Weights of a small transformer language model: LayerNorm before each block.
Each number is 500 + 40 x the weight over its row's rms, rounded and kept within 0 to 999. Layers, rows and columns count from 0. Numbers have three digits each. The size before them is the row's rms in percent of the matrix's.

# layer 5 MLP down, 320x1280, rms 0.0899, rows 163-271, columns 384-511
098:468508480505497510524528427547493494505441484483578484499483509504465520486469509506517521474495499504512503508484447560505464540534499485474495500606475434519497491485511548538510520559570481504509488481455482460498541507498462473539542470474503510505545496505475497512505435459469531488474555484534511524453451534608551470547596509540504482545464524474415457571476541514484471520530
102:463501468447518544505531467438550497580443542449449377471477502525494489431521528436447553463479442508447534433445525500483438464462462587488505527497479574478411460502512419495504508512563564520467522382479552523479541515437496481500566455525471449439522531530492512449467399482468423528503493444468558550570475523471482495562471517497552531471526469474448526465498415514516511435536
097:515476520533490425512477537555499579467460450414522479505582469495490504423540494561421474529466460491556573474508538574517463513438451573533489474461465488604470467480497521509543385476516469487480546531550446504474554488501503543528519508553426493542460554492465477464517520536530482462542524563562525541489392468453537509568488474455496499507479444520521448536531534464500541507503
096:451451528515449479546454487559522514589543542469558501435502490510507471522479513530481492483393478528531504451497550566528519493501534598442555400507441497543559586452561500551535497452467499450408481575390482616507583508519505484468578463528473445542523485565413469548464484467580437498487493489470513474432445518450540470503505482492525520584567549520420533495488512604525522545512
100:513522546396465471479558497481516458482556579518496559509477497502392486551473489549480523471555506487451494534480470507507484467442507492523486490564510462513517513595529511498448534522520481532589461560492476379479475447481529530583543454477568495542514509511477511492441531498542470477516529452560528521473502494531536462521520549503522469497462537468563478537485495528549485524519
098:504564439478505472531528503520481495529538510474525487453472537532528520501522446545485476466513450489492561492566516479538517522504531496474481409502544459433491458606492483480550479510520542522468597497464515516489517536481509518390498487477548474456458470548430467537510535467465540540579432523457496509455534401446543472522456549531460532546534482455540520513524467526537542499570
094:462459502512536588518516508447473507541502505530504482516540488455547493523483502464479471552465496577496574412534472524424477487533502561471529508510468563503520449457482468450494484457454488518530507413551448543427461477482515478452537513518565547503502502470537456505587504505517488482533518521568555453527537525440481469503519528453509515496534476433501513522514458416510464518499
101:539488514531487491475540503570464443471525518590514545482512475557517425564523546535503503489582501482470485539540496510471540559537543416534540470485542468495442520501486416528479557561536473493533465561497575529473502520479488537532498474491488546542498554497523461491487479500490593484512504482486538478486540498488469549579478516482510567508489517504422423537454475545504485495502
101:502501478436476491475450483502478552518488481449486483394546457460516470546526525472547431467502503525541499493498510442463591533527456522527511566544520432513459528481485456447497471488480433475510524433510456563549517503479551539558486500550486504542457496533435462449514483477528559488466431466539546496418449462525500472446520455557535525538495522517491483452499496505554525542498
098:479506544550513477471475545499473588531484509486544464532481599540480452473423520494592559529483524499507460464490504421523458470476457522404496511501479577472421508521537419548505526491544490545514513536528614491603436461474563473588504489435451515490469461532504494511516480399479504504478454538529501481485599553457548444479473537502524548506522571475445444546533451421517473481546
100:508536522490645530475476584532445496548532543515421458551505442483538485576484489442522489462502510454473496464560495488484450497457506600502541494404448471569530496519482524460454482453469492510570544526556482565539548514451528498525509450496501526405515530441470499439500565557519535447464520499454520482521466498422492482518557465524499486452423508590442437505544512493538523525538
101:442529504383494502481536462486531460590505561547477468515514490497473581429439483440563477503475459481460520550465519470476459452452480508534495448550493562494481483489463465546458556543541491511446508596446500510534489460453500515498476483470475452524482513535545547448502532453434452518507476490497522480438467518501587541491496504542477484474504420514474467508532451476418536520503
101:535529430524469498494486448512464522458459531474519537427488469545446448433502531476521507505478504435493452466510450490481553544507495531559553520484506500489496520505511520494526526578481423554517539551516552488550547482512482610494533528459473498604499502502591497566489501438459511503508473526495487561485500535533450473490521450511518487531488548528603495483530520532531496426461
099:491527456485529511523542502504588444486511470451563444482501522429537494521530540522505501538528561507489493525531479548497484518475465573483577496478515461483478428475476532445524493502487528488527554543580437523457461515577501478469515517514512520456529467520517489454529451521476522520476579455511525461460531494526491515495497535495435492408458520478481446538487556414549477461526
099:508505477522524572515524537508549512559537484530517503505539500553492539567418544499517498510568482514508456550529379515470528457537490505449513567520491498500471446523515443498510523486519498516481457494480441507441482471488519552436531483559518492475455505540510462510451572502497507443504500467491459441541505453495505488528532506468461530496522492521472563548470520536501519472457
099:471483423449530512439534480502549534477510504438471487516465396507488495499537532507516472473518558460432458530548452536487522473549499512519534535505405505529519482445458467541476485495489546490534483490520441498489485528506512527447502536462451510476497516471505526468577458430584512539481523497546550530485519545513542481499498561499509470523491496530537512459500506501537461542456
097:547483459495498455510527497551465475514468490481520478490482504546447476558529517468546433493484542475461579546425479524487452504411511476507463457452555498541475573520502475514478455521472518487601487523533533496570452439588495526534511543578499510480511474400417479563485501501526515412500449526500463490447506488446511438483486437484526519482534417510482488530494559480518564503452
100:510500517481516462547566518515473529485530467462491521481474492489517530498461522463586526494587496506466492492479489525463468517447532518453443495517410522458487484527495554535554499442537531518500476482579501589520485546511543492522517522468533598499568554473521466515538486437543533548507459467450500457458450457513576490519481449481489494494567492466526512477502503561518527475471
099:406425519523472526486529503517517439402540521474452458530500501571475483479512461462496536451440515521547473484483526426490459421518553505516492517482523573507500516437494493540459428476501515472557500501486493443543484437517565396535513518410500451429512493470449505497448488518560456384526530512496516487477494514423545525433502514451509493516534450497476452492568501469492499548533
104:463526512540454546499530461532505475511456495505510463509525471497492486477412485427483455457505503474428446511543535511527530571581411507464555479538491523464495477451535510560469417497450507504531505498470546539520575541528520508502566571514527506539424508447493488511532513475475455419426462539461485503464584469551523511455567553540450533517464562462476514539516579498483538477499
099:494481498525516529442454519495512431571506559520551478545455473446443521471499496462540468457538506478490527531479475471447504444418483555491564467533449517467597543537516501479504523527523482487536465447524494514561538575449520495504490502527508508479476513543571501523440499473517461527502562472539431490510495521512464502508522422482484537569472552530404479503466497517478545455509
102:586434515500477462519530452505475601573484491545523517537521491554471488486507503440565479508565555521496522424514457454559484507506543570498441544550489495518450523423469526471482500526445466562419510519534607441567491415523407470465482579445471528486540490509514537493519590538509429452445491524544521482486469447571471540494473508512459506503492497537490537502550516522456552479505
099:461542485513545460511579522406473484508424502488496493495469496494459440514473508439488531559496504504479474468502524510502528472529550520480472505499526463525503453561553460524508540548483505558531463483371544505521476487476463450471495399556503432534500533606490500499502558517522534511578490415566518464443513529477519471556549509511490541508480463485586538496521526459526505527499
099:478544496473436554432412506497517527519438514552535509433418537508574464442507461505513492468422505561482510507513490498477544473471534474498468546532482519449453534518470442526562485449554491502472513541493528452462481512503498492515432582507531442486479526504408504455516474594450502512474510489498526546429483454545428378498439431435474465539505474508484446515493502454545502492516
097:528508518447469522534531442504487507479520467557506520547492520466497503538480460523522528510522462509450572532495505487508474461509494456500510469508551500462504461536476558534485492496405506476493569479506538544508538556480400457568501532493532520561513475459477453502486524574450497493483496506551492496490571429523458464457516515522544474480522504544522490529573486476498468504481
098:510514497401556486449543550493526458558509435512528464462545528483521522488543481472519543495460559481476417542512511519418495621583481532533492493461440567461527506594453493540480596492472485505517471581455489529461540552496518501544532545467532475494447480466560537490477488433570547478488541497449484480415466511512464452511512508537451518447482508403491517517463569565510512496539
096:495494502504443435460497566470504492519477544455372473486520520547467501480467500534532471523507509513542537441527544554513523516525492510483472478539486588514556489423551527439549527457521525533533527461532521462517570569506470491502506507439498421514484483553507491480436480491483504563551474426432448506590483484498484485458512473524510579492538479470415459490491503455528502511454
101:542419525511475415515513538509473473511466454519466524617504506495472475530522605533512527501588518530533450560502474557420548531455542506529549517573462558554493441509442509522482483471476492528467415524488492514445459535474489488564375538568517454427518461512481482538514474514449552544513505540466544537539540486541543468525494522481523492442468589499474496477499515572482500512537
124:527582454542558542506510522451482456553499434538493450527513482506492536413541508540507462504446409482479472499505472486541432490513498499441512546463367475504483546541464453466433527482475440485517489455450517556475520476468543535497451479532568574472480517471498485504534447491488494477502474543470513485472501587573529561512432506478491483512516499560484500431478462483454475436470
095:512515425565602483502525568522584539514486531537525507504491493526514467525561464514485492481524516562532516480445418503485479432462512467491483504491475553511421513469490590456499479514552536632459574443489445460446484538563533507537560530431507460479554527538505523509572508624477525474508546499500562526513481460513507508474462458518524466513515465500535482530557515535521555515531
105:527444499549489506491448449515524462469512496479529444582504477513430540418564518530483529445528492488478482460538521475455457467542510550507499448537449535487517512480479516477562533548571536467509504474512486510475527458540466533556580483509483563486544576572580470454421493511547513534478459527464477517583486454477507483489476524501586498436459528482568550522528471489446566577491
098:592495443488510512528445520592519501502499522543489501497547415467493531474504458533494470451484496530581515557501500559538473519471514553551454558525515366471531542496541452491490532492483451450469467432468489541507525562451504550536500483540499435403567459530419569538500537459484452493466499528453506560519446548488475535533538492484537506518524552585558596521537434465478502469546
096:542493468495524560532468522442520495445532466481426506493484515494532503473535473475450541535508485538511494459600528477601400503556464565589502549520433428459434488464519537496513482504523517460546534483445468563437523531493524563510464472476527514500441516544506508486497556505524480517457511540532473499499523515481491414506560565471476508515475538411570541496486536503468521521508
102:452558547457508532540535503458541451452494492483516554494461523515480462433499488526568461506500468472547555513460505538518468485550464458464549525530481521506433485472513467474504485451534417441502514507527505473599470395542420464533514457513425532561473524504473492483473503506464533460439515554480482489471499456501464499506452474507593526542467481445521473490484525507460548513559
102:488529510449493530501554491468447523482515511523441502519384511533423510460517482432481424460491500401497483411476548537518445446455500485536460538520513517485464519474495515545520525491570478511492464456605486426559513502534523486504518492534493516478531518463551466569535597517465513542406493531494464493477576485480507502474441477427568409582478505589496475461525472496508501465530
096:489493455472466480560547550468447432564428433481487555524549482575472509534463478557454500497484499438499521517471489486445510511471408530495504484418509463525478485444461488501441399484503563479523505566545526400470394473476445491525528474495507507493467533479515496552405478433559498458462521536483486567567432485493475504477487500415517460520556538454507469517519516471565487479540
099:488476498453507436444483461485407488490520504508398559512502493436542526515543520554543491491516472451459525498517506536450488499540499530445563507518516498507557474490539489495460464482466464485536445488533427471556502470528454517462421491443587454496472505522462470547491502428550403508510554489511570535521472478559471471506479481521566503485502488532446494480486507542499521519551
100:432516532425457493504496495425579530512521521536520457575467464435462504501522482582515525482537526583438503474471442556468502498418473482472521520469485531556512531508513463536439512485485503432451585504530459477437524462487418512562522442505484451562516492513466485508522478529541528441433515468540454564538534463459493442495489515439476434454540500572482501473488502469512484417554
098:476535428509438534563524457472458506520515490447506483518457501528547514527502474464557452485423559524474526452455510433495490499538567443478468432559494483506491493513517515568505468492481576517505399450512488478551496469465503458478515508467492507459468519454477520514461514493538494525458433483532469535488516440504532530466492540508522488503553505479505524481537524516494562528511
099:586486534522492555499472506540450536459480426410524513540583422473430541528482458499491471477538499493515476596541436528555375407489449443472486491534529434469490602584529545396531462504474498584452514543553464546515548534495515426558489543444509479455510465501465507405497503587518506486450506498449539490470500500482524437502431472635555500494533429505466495517527542514488473486511
103:464465499500531541519460451471449551513485477492470498509468497498476515440435519472445480496473449524513516506423471525538475481572498479510505521514519469513519472474507454565499500516499455538487475475500524402554465481530508459601466428527489472509508518497444537495461520418471568552508577485491527478390527484425526508581536512449521471542435485566549511443574480541531541459530
101:488485455489417448498523496509436577466525453503466503448494438457453508521437438524501472497531456473483461480491455486527561521523463564485431534488491398585486532519519454476531498528513530569510501479502491434458463633455519455482540478594515465554508490568590535530495480519507500534527538458431472523521499501522560553500468549498511480461498463466530499478506555511556515571464
096:524471537557485511481549519546497430478431558476487471544523534522491551438509491513482533515533501487447468469448549466453546496478562476500455467497486474502498518470482482426513516567497508562510502479499479519506445547508483501464456546467446462533498521517511514488500523530432593545580508558470478547577467537450526471435457516531488523552513521509508482530500472508448581467510
101:538509535459476452464497495483530577525471485550477476460484497559523483446455517502437507549566494522523510584479465526466418504498424511514499509529405439468504463490479461529498553514456455490541458495517469549474471444472561453398455582509543478451460449471474456415557491430440574525513510521545483580523483507495483493465523530530562435482518433461513476538476474523471491516579
102:512456509501378475477486515527529506551515503472499532523497511537492440478429475436570505463466513483521502481519467475511490482513471556431406544537476490556499498460434551502481450518483457533493481468564491514494491523473517510455508484477439483442501520464498518542529439568562486512458505470465515466501587413510523495551511484526451460491522481419394452545433592476457520496479
104:582534462516557502427570522564494513542449499551529512495517530491494516438563556485499485488510542552557495532469539511500580549511443531546567512446492553454486503477412543463532451464504457477530474473509502501431434421489486487538515542511486467496472618544503519591508458478468499489486557505584499497426488420418523453535490435521463439486506506489536458557431481526489541505483
098:524506589495470542488493513430562431548458465478546396516508522483506420539507480454452451437570474477505499525522454437503567538548537502512493523528451558512451510534482524460494574550477515518540478469470407465458537474478538506513557487452503532418486437566507533485428512528481465524453542439423513467397522521562452515437518524491382525479537534478602488503446508439439451449517
102:488537502563412424478447515528566434472513467523547541435508470470592541518509537468525467508536467467460484597468472478450539495454438406512613520469453511494450498442491516435469473412471526465537498519588502508457484547544551444528478563470499555474499513505496528427474518503449523464499495512507521494480524497449431515535481473541475534524527437561521458489480463491440479507484
100:449494502536519507496595480384476503485443550493455476454510545469449543526475446436483520573525493468477427463447511555531514480478508557498514516486533466523487523496463557582482554546521510522512472517446490416518543437538456482554496446547544481497484530570505482501496526477484487535486482480560531572453458567467528528511496500469555490525545480534490475479517471555510499449528
094:561498585441531450470488434525581454554496548512496486477498485458547530501516541401457471451533547489507510494441439502467520464557492492492494536526554487498478537505442473477501419420514532505501534515416445393454513534568488557448536528527463495473480510473512441533379511485459518507498521449420463483514503424539555426516485512443491497551548498477541494544473487476484437496614
100:456544488475503558447438489479541531454517531475453488489491453516486471508528498482456505455519504448530425497504454468471451516494468517516501476530428472500474473582577514450439500478486481543546492494477518526503523483573526446430532472549479501548481496497505559485500547495524432523477530503461518478500481392440470479569532521547471506469489556478521494504516391519458419507514
157:483548443497467460479499433607430522522500495489460513516540491454484532550588494507514570518454498518450478520536545522609534521515540406486504519402503518493498484465527493428515479484517474436544491539484514567462509520544611528485503536546528547471498442515542475532523501521445487488520492474516499520556517535517561532488501539437459526488499484503542489447466518505542422415463
101:475494476448542474512447571551487488525452502477518547507553506510595450555501545502541510566569499447451555509550542451581495526546454504514456536544535517467505524500427554526565506510569551544540486523514476453475513522462530388552506478506531455551461513475530520487536493502569533500502521471480474553512492529460467485551506531543492520539451494475478479551489523444524525524488
101:558504461602547548497532476514581511484573472455413564493469499393463504486547496449451529480448508506487532495565564512540430514447460487492459500456464557509444490604545472513497539498497501482575478512522490503485470460431511492509494450459492480429577492521517533537473458506531429467494570488511553526525544534512500489494564513447542518497447534467566537504559478544560484491531
100:470461454531483545474481520502431546468440489486533459519501467515495521559464447532488509466493508498532560530498484496582454439487375413481537500500562512537541533463536468485439528496526573473490553490534504497553546494528499435530527526518468476475498506486447462516503525487497423508580470498489529475511497563566472564453448489600488531479466489569542509527503482463539478432543
105:549533482508483534568522465512472535447535509504476523502465515477494465553481429499506488450489555553480438526534547506477500569554477510469480479503513458542548465564500454502560404492479542495533521434485526591535470447482501496420472499487521449465527489491476449474549476483528415511507476487556555495512513514418497460491516519456464457483446528421526558513496478472488500534512
101:524514512465419526482531520509465482438495491462515508463523517460528445455521438426513558519537424454483496461437621473508511520534537555537496451409484570494469562502506474473560540541518495576494457424489510537533500492554505517424521451517455538494493567503549539462517438475520535467518580514482468486476435490496535492451425398454542462495457438427501479480501487497571477479532
096:514491471584474531543465514476517556513496479550543514631523512486466465421558487478440475523548449523503543531451536508514457443520475495459475491466497512550410480456536530482527466501504494440555504516439438471455536487470461469538447536554528564485523504454504524507584562470494559462457547536506421544476465590478500537487462450538512446548494487493478483469580502459499482525546
108:456434513498578467484532503590583505551474531476473553467448530566551509533524496506473535478445493529518528472527500527502544476617518471472443486522469541436440456536484500509564521476484467499502527448565489495484450507481512488472490499486527532516465468508509500505469489493489508517507478472514497463496533516516485420517573516467481498476520558475483521464548523534490481470565
101:491546507616592454439506516512489525540425494559424539421500569447501488523506468530498501458451516525540510516514483516528467555476468472536488503445471485514497499515477525455431514530431423473456471431456473528479421436475486548487537554503494459525417479407466497458563470420521474507468492484446506530486494494520472452470452509558468469522496542561538433480445510531562459511477
102:502481540473544521520465579472506478496475521464541522507517496496477488481531482479496486495483509481574441515501527460575482496512545564491447437479490531516491484493555506502522421534509509446507514514482505529500528498614576481526438468514503513478483464477491515501531509466515419531523536513430510462459515500524468548455531485537466484518507508464604525528482511484496403477451
101:536479549488429473524565522492593467533515440497527535498519496453452437545510532454440469484527537555469550493536499483508540424503580582543430557487552542502524442462500489414458477524417463431479470550522529503396485490492488567533474479567558523469438478551451493535480502445500491518448516475559529526514524529470461578422533462468522536514559487521527502488511544499506495462521
097:489417494515567540464508501557510423578502532491435510520488512485541512466550608490497439529515495482529524451464473514442564522476527457490533548525531505522510509538455532509503464399496532592480484407550515470435540599478540579510458587400506478517519495551425533502530528569554530519549508488500445482497530502435497426522540465468510446511476572534557483481514513484498490521492
101:488490517497481477433479481508448491474544495451511561477497433408572517619502479471461567473577490542492478501518552522500457539517508464541478571542498531477531545475526444471539499507499522543499557477497462529508553461467507464501500530542473542559537506488535469492443521446451557494422477488420506521503490522525452467465464508500528524526527573547539516493516503439497481460531
099:475543492454475465500466502483489514479531538507469461505443495438489469494489530532547508514513539513528579525478553490541444451521493578498513506462543510517457469480552562526499516518526505556507512534526461473606457533578501517477536568493553549527435515565541524462516484555465461514485526561541548542566409568465492434485500421596479469505553505486571471466552451476582521521611
101:553418508466452520453493458535462457467472515492477504461493433489490491487520526472572525489475503508430453479524487421522494489501514446526492496440471575426537491470487532538479480475494552501515507494413524520452505457558496483530491500508518514508506496519537534504547570507483452460435532496451424484499480541543474454471485489443461463466458531503511480432486562543492485524507
102:487476526450515525511505546525547507566574560408468516507562447534539558528480454572483468507523497460498459498526432420566537501483531519456475484517541442500441491528466483510565499500462557548460463499548550594481557661530528508493451540530473453512469566459540453520517568465512578507532472515487505452477441524374567532486497542490536481521451511442445490470470519514493485521425
097:543503484549590541492540531429504470510404508472505498466427451515528538417523494435523535504481543475427543525442486489519499441477397481490517514470505526491521477515464516434474576566462473458566445464478494441487486516528492486478510478502482580477530494445567434458495493520517498494525422472444473573503478546491464493552510483511468494491579540461481480442538472528412505480519
099:510544505487475506525492451509461473501411470510452489583529511478477453535530449570531463448545500483441451481439594541505504500561518495528532494420432413472528469501475438512453482521507434459501509511446439515504493491465508518457572463493523551577467529447504507496433524579493449557388494520549523478458455515439437473470545491498531434453477474442557510445471443488544426471560
101:560479473494504498524512537458489473478461552550492565489488444435487544533541434475511527518523502526415574503473593446486526533490486484549483583449499405462499501513514544562513430457521547480521538477556467475510483507479449516529538502455555478527359466532465569530476522506489519492514452473511491442496533495576532525474519576466481468413463483474453525522462575584485520459440
100:399477525551491476514433507495462506534539460510465485422422494541567485472511470521449496467415465552471549538493472472443448462540464515466492469459509506471505476438515464482493547498492536467465459439469435623438549457589524466477482498596484499482542523521499491573409520512516496498446504493490497461514522571538469522528471511462442529476570507521492446534524458506454459542500
101:539528560498502543491436510507432488518477474537582476527555493561462501520519571493539445538478463562493542460547505546503470402540476497460510553501558488501524535482539527531436468522583527511482508477536524457445516500458537597509533553515532483475468474496413552507496505524509462549462503493472479533527501428517527608502486481533493433572510500484470540508489515537465508530480
098:455484539508544517520503449569488461381500489587424477454516445544549531551424604510576561509515485505432519505528446483515474535544499475516505494549449496483545529463571491461478573523472497533480526501524492529513589583448490497410471545516497469544475559457503482540478542507427522538454498443466479532427530532552548513513546490506484507480525506442479528499580473500521519557547
100:488447473420498469510480492502490496494452553485435508559529591532528538469482490496454537507493496431526423468477535509437487522505454517464488546488571492460491525441543494488463469621428484493480491513417557460525448503519433556520508521497521534532514520497584517507406522478524548473446498394483475503477494462577492473495437498489543512472483480480511480514534518443520497542537
104:459507506458513543508491477462535552559516561490507489548496448496485522532486506540505499525527496509515500402524545415435424595467529465503508451557490453550473456439499514466515435532535471476532469516528521492465460551518441457488500536473513477593491516518549469503491479579512493460612511543500549477501522535540484553507541554482457501476523500561463573566525520474447497549527
100:450477447489504523509487593443494538500495418454443419535405522524508546443528505582470494511540515491475495509558418454495459466510513466551516539530509426440505449499501555484516479551549524528534497459449426499441482499547513473521461456455510529490565561398480536511501507552479490499499491514492535505466578495399512525487483477563497488505524522500444475488426522514551470488501
097:592508468402551477468489528476506433443513437485527483546504492469461578487486532513493560461574533457460440420538506495527502416458524482523461497506540499535439455525532515509482394468472463467531520453493515494437477538454475535548531490438485473524485530484447499522500523514416508550501514454512493456491486489506474555466532570517441484563494464525500590538513463520470487487627
100:513436468558450492496498429458550588546472491542509483436476492480497533534527453556534469501436510477452537546505501484539467590466423550441452518445471450530445484418533432529532569503505528504462524476536500630482472513424521526526511513544491522504504464500553528561526528465426455532500485561543571583476540587476506479513464544483444604438575520478505444523492555484458497563516
096:499522461474444532492545562507499427472507498526537473534466473428515533445525460492477464540497514450503532469483525539507556518497427547480548578532438516483495537553498470492537517455484500421523470472497462541498430443454500450471477520470544461507513548519511583544519468538569592502522511477523347616532565492449494579520497511473460568498525507381471565492463537524475453536476
105:538573457478488455464548513462496469401551503491478468471445476477510534480523485511478582496442444504524545555479511470491528522537556499565580449481494485532476520544469453546526502503512515392481477536468503427511486436467462408490558479507510557529513460519545425540464481504528441501476537518569467486476552481516444542482500529411430508467493456459527503503513531533532524553598
097:463533552498467511571432452488459436484532477553461522493517546442546495536505486483472508548480546472546433573445533462509574465477511456505532497462428517594502489527488462532524541560488475561464456523448485453521525507569447479531538498545444464521530487453433529529492484510492508499527530533518538529528423507531513473587507572507529555503550541491577527518498552510521521441477
098:493518453548520519499546506459451496534512518442509477546452437512494511538525475432468505454528503460492478473532520481513472487470495532458493481466540501550488462488480442499535442513491513524499525500486566558463499551578469516581475453426494522394428505481523455471476524507560518539488511429455507585530546416542505508636535516570540460501472474499498455475476558465471475508542
100:516503545595537542517481620529502510556496538446470502563459522562499492506519546521473507471533489560537464510559425525549497439524587427430520520501497519465531503430507460446465489512524453610483547520451477482426461441473519452504486486460582507416524463417502457478517467453532552519516474545473428445539535492554540531548443448506451532426510538458479496483502474443373508569510
108:484398566548481464490462500482522515469444524498500526499514531509511489549501510504535506541474487521440523492528564501498499517511488537461501480525573461487515543450453501548532561472519506534434539496449532513547509544519508529484451520417444451500477522496497580497521490502532493504479468573505529521501516504449422512551511515456521506526510551574513492529507598524488500490549
099:424507429488582579526491483533479567522507464511524576484461513530507480574492512494499524504488531507530453445517492461536475478549536466506504508488489513552503499423532488502501480487512422565492513447507502535557515456491530507529598446528563488449552504555533418542514515457570576483565480505566468583493467521458504529537455507493521534546586532474456458528483509491442461495510
097:497536502441462462508455500478532400497575456531565496538473425456549488476497455579536434474440479487508531546494508504516528520509492485472466490444488506504533531461481484508514452539423478506481477508457425579419493543440469494486486546448521434506454516527532472520528445506498536535497504445510480419507420513537517515506495508452449522536511440474466559508494455514512470484479
099:438491486511520514529519495549487543498491431546497479471446507480423451476498439514488539511461438492522555510494475586527557465392533524477528479563491532542440482528551530513511534455528462524563486475516570519547418434477441471455528526460488481468528486455482504510540477570455460496479521503473570503543514485476495526521502517518505487532425472526514488544483542480496459468519
100:442439446447501511517509475526492497498452439549568417542539501512459468489505539511443470460535531497492560467505500513555497456450544482534378535510517454492519531435471484491425501505491553549470509522541517450523493394328506568461544463439475499446537529520483511469448546513513463514460570508506470490481435501435512472534502497477571439543499453566510512526513522516458526516537
100:467501528462578478527481467516583442483461553513480510512522502506463497494497499442498468472476440481522479547438428565493486468502471541517580440504513539512491428473555537524507419500547540526521445463412487515525470496504484416470498465579418576488528529483444412495499534501502558533518545543405457577496557477513498451480436505481528475487461535521515490504493548489537470457473
099:421445477390486544437518487479528424566528512506598494444477433558503587517491508517497552524478456439472511474406527476437567528439423500482527489474461550565518507528484453542491526556499520493515465500512527478541512440526504478456607542548397499504475489494532520523459450502471525494481506527566418525483535559434477525514488465488509507515538445485536499514490504524475540484436
099:491460508503565548518453566570536520486525555502466503587509466481519471537480484526500501494470522486538433546541507592493495530488534529518464555501535472506487529556508496437525485551454535552517504493466496543486469465503506579527521504473474526470429513491526493468469469445498553496545476564573464466450424419523543542418540523665549493503458505615471492420525506586535429504533
104:534494533535485510462456482464589504498532483495498529517494461486535472527482463460553413492517507489537498460463532582496450517530464503577525511453501515471495481487511490586549448439575457505503481497531456484504541516524525561542477489557449495565476507517431515453465435553465529485554516587505460506459534489541469502545481474453538445507511526507439521500472504529536494570529
099:512490514478522519487487453476445561492439492510440556579440535471561496530438500530510529501541443494472450500476461506519468443512531463517470480556483487487484470499458484501443482444521476523509563566552407583466539557576492521551504462474476525478476510419515506416517443492539466494482515519502502542515432499492547494489466502517550489425523478461587519502534526491504461505462
100:511549525476494501498536521569450449442494492477504447503487467477519563448454565513498554494525534444452502474499465497430410481523520468549531542486508580451543442523414508429554506502515482509520452463486480447424435495410471548528481473535458488474559489488494507452410548579487497416528522475409493489451517485512536451541509460518466507481582472429488482431461461497473505443456
099:556476512430498521504433523553435494475496520543532471497477443459509483473512492490531559521466492483492522547495510492519524519557503470541439502484427517508482550577446497485528561497475544474549489514518501499431479449512430485563545467452498537476489484483439529461547497479506505494482512467499489523484487566562517586518554469536455485440455468465541457494507506528547484489530
107:536447502486419500557509494480601565432484513384567517540540440513494534531523472464496473490535502447458462466512479549583374572473569513521490496440451497478446480537484511470448458450517456496541554571445545555512534464561548594543550488455538466538515481549504475485484505516491549525510587553568435454457520467471510456566491514472446440508482558512524537498472512542438427404522
102:472486517494466492521527542508525498543487500510465543471500469569524549401454462408509473494486463475521511520507429524512513442466511461492543559554499492530448492486467460560430526488551477506538445438557530476522577591465480484540505530542495455461480522508411480414548511468552471519452475542518497539506520508533447539482551502514498554557517530507353486485562408458509559546514
101:493445481542513479487547524548508435483487500542475490540493454504507456582481494530512557482525469526497503508542499491491566511536482546477449490525578459553525468406452509504545451395421477507517433592535452488487502458491458548528502530544399502455531491511544483516508520461494481459547504474477438475482530447471485553549536516471500511471459544524497476510479490449439491498433
097:447540519520535451490458460488506498464467528567493549517478525528436521481560537444432576444487505525495570523517479488495501507509519509566445438501507467557456468498524476491559531523479544536470558587502509537513470474493425536498498543471552539513501521502480489517519485538492416492464492504476519464462464528511565530545426480521388486418472501574467523549505485488451475486471
100:451529524555533490522523516509414543503450544481504470449555546524514420535499516537532500492448508513440463530509525440487488514496447477511463565416527499498563489515448462498495535533501603524487472424513538431474536534533481506501507470537493467457497577584415505555542461495493455499537511478456501481519561510495447468459556504533482531581532512516513506461497587566472484442549
098:534499509408488538527466458447579513571523519560447505472547507392550494493484502567554477513447512448457490518490494540567483519454552469520491495497400495443492451567529571559522523546491432481497460508465503458534511491402535525469454441484529526554419484540529538492550497462475494564498509547537480472471464515469493467460521514565432474509487478519485453531505512530515501538497
100:497426496433523481553484509505522471502467515468527443528471478439447520508479507493476513488439502478483532501452496504522485463485522551505459493501491480482493413471446456421553542473516523564387521545504474510511456478528472493436504491437493481507559478490460486435470533468447537498536450502595491462512491479449474491538484509479457541510478464493455550505493471472516496502540
102:538483471469541488520468493516539499479442567465498467454485523501484513513506469560491420518536461446473494528500499531467429553472458599478529588512556501463541466455521527511599515516515512506558475586469480510591457509513454475468518514539454473564531488537515480547556538525498576584463454557574485487481525516444513476489522476590534477486411548523448528532482520476485458451470
099:448522523521493510520578529487451487483516493470421530422470532490531478550558513549490568587552502548483510534532560507512461500465501427469514544451533532465503469450523480531580495542533558510484435539513546543457548504446549547484525397504566557423548528553453506510468558521540539499557520434455482500479408506528488540540474527449498524480439438546530510520497461485504518503498
097:541469497424558490441517480474580478471516474508522527612476497516436516484473513578553443510505499479538523509528469481539536472552522572492476485502537498583524481528509473547499498462559461487525462465488446517548513517501538487487460482516521472533575493463523569482508503494467541512450494470542540525459488524464532468462465512442509418534448494520449514473484521575607466488485
101:484448481500514539532533573520478515507463524492489550533503552499503468513486505553482508511503480530517567496507535447490491495552540482459480482477525503512485459487511509459492500479563573444461471479453476556558453499457535462495505496486553464496486431479580539509476492536491454485464511556498469520512492500432466534489563439435571518466411466491520472539440497482525511500438
103:508509555495547503481587548478502484507556495461518520503445400532513511483438479446467446509567525465556443475499409448520474441561513455550486460555505448454485494506484528528471469487488447484552432548566503402510498458444489551590474468562423497429478463507458515507464536536536536561486575495579514500466514482480489526456543404496563474518438502472426532477498469528501500485515
101:509517476503400529498539491442543529496475414438459446522507458478493499504472512553514530446439475532480525520458544510488435504508488451564501518517517567569588535509533502537474587512505488481551553481523478482535412504568536524551447508508419480506454536553545444485566557487517466494457519451548505494463515506530465497528462458453562530487454524531534445476489543457460482498501
104:497538504530497449423495519473434548508527500497477520496499455500548492459459516406477420501583541528519473494479539461523584482506487511523498480457530520528431576592438530520506540509560573468460562511524502443532442528467486469474498501501438501504527522476510526487514516487449451494530526501527548456490441527457540504484540464528523482472512469499456495484483503540490544480448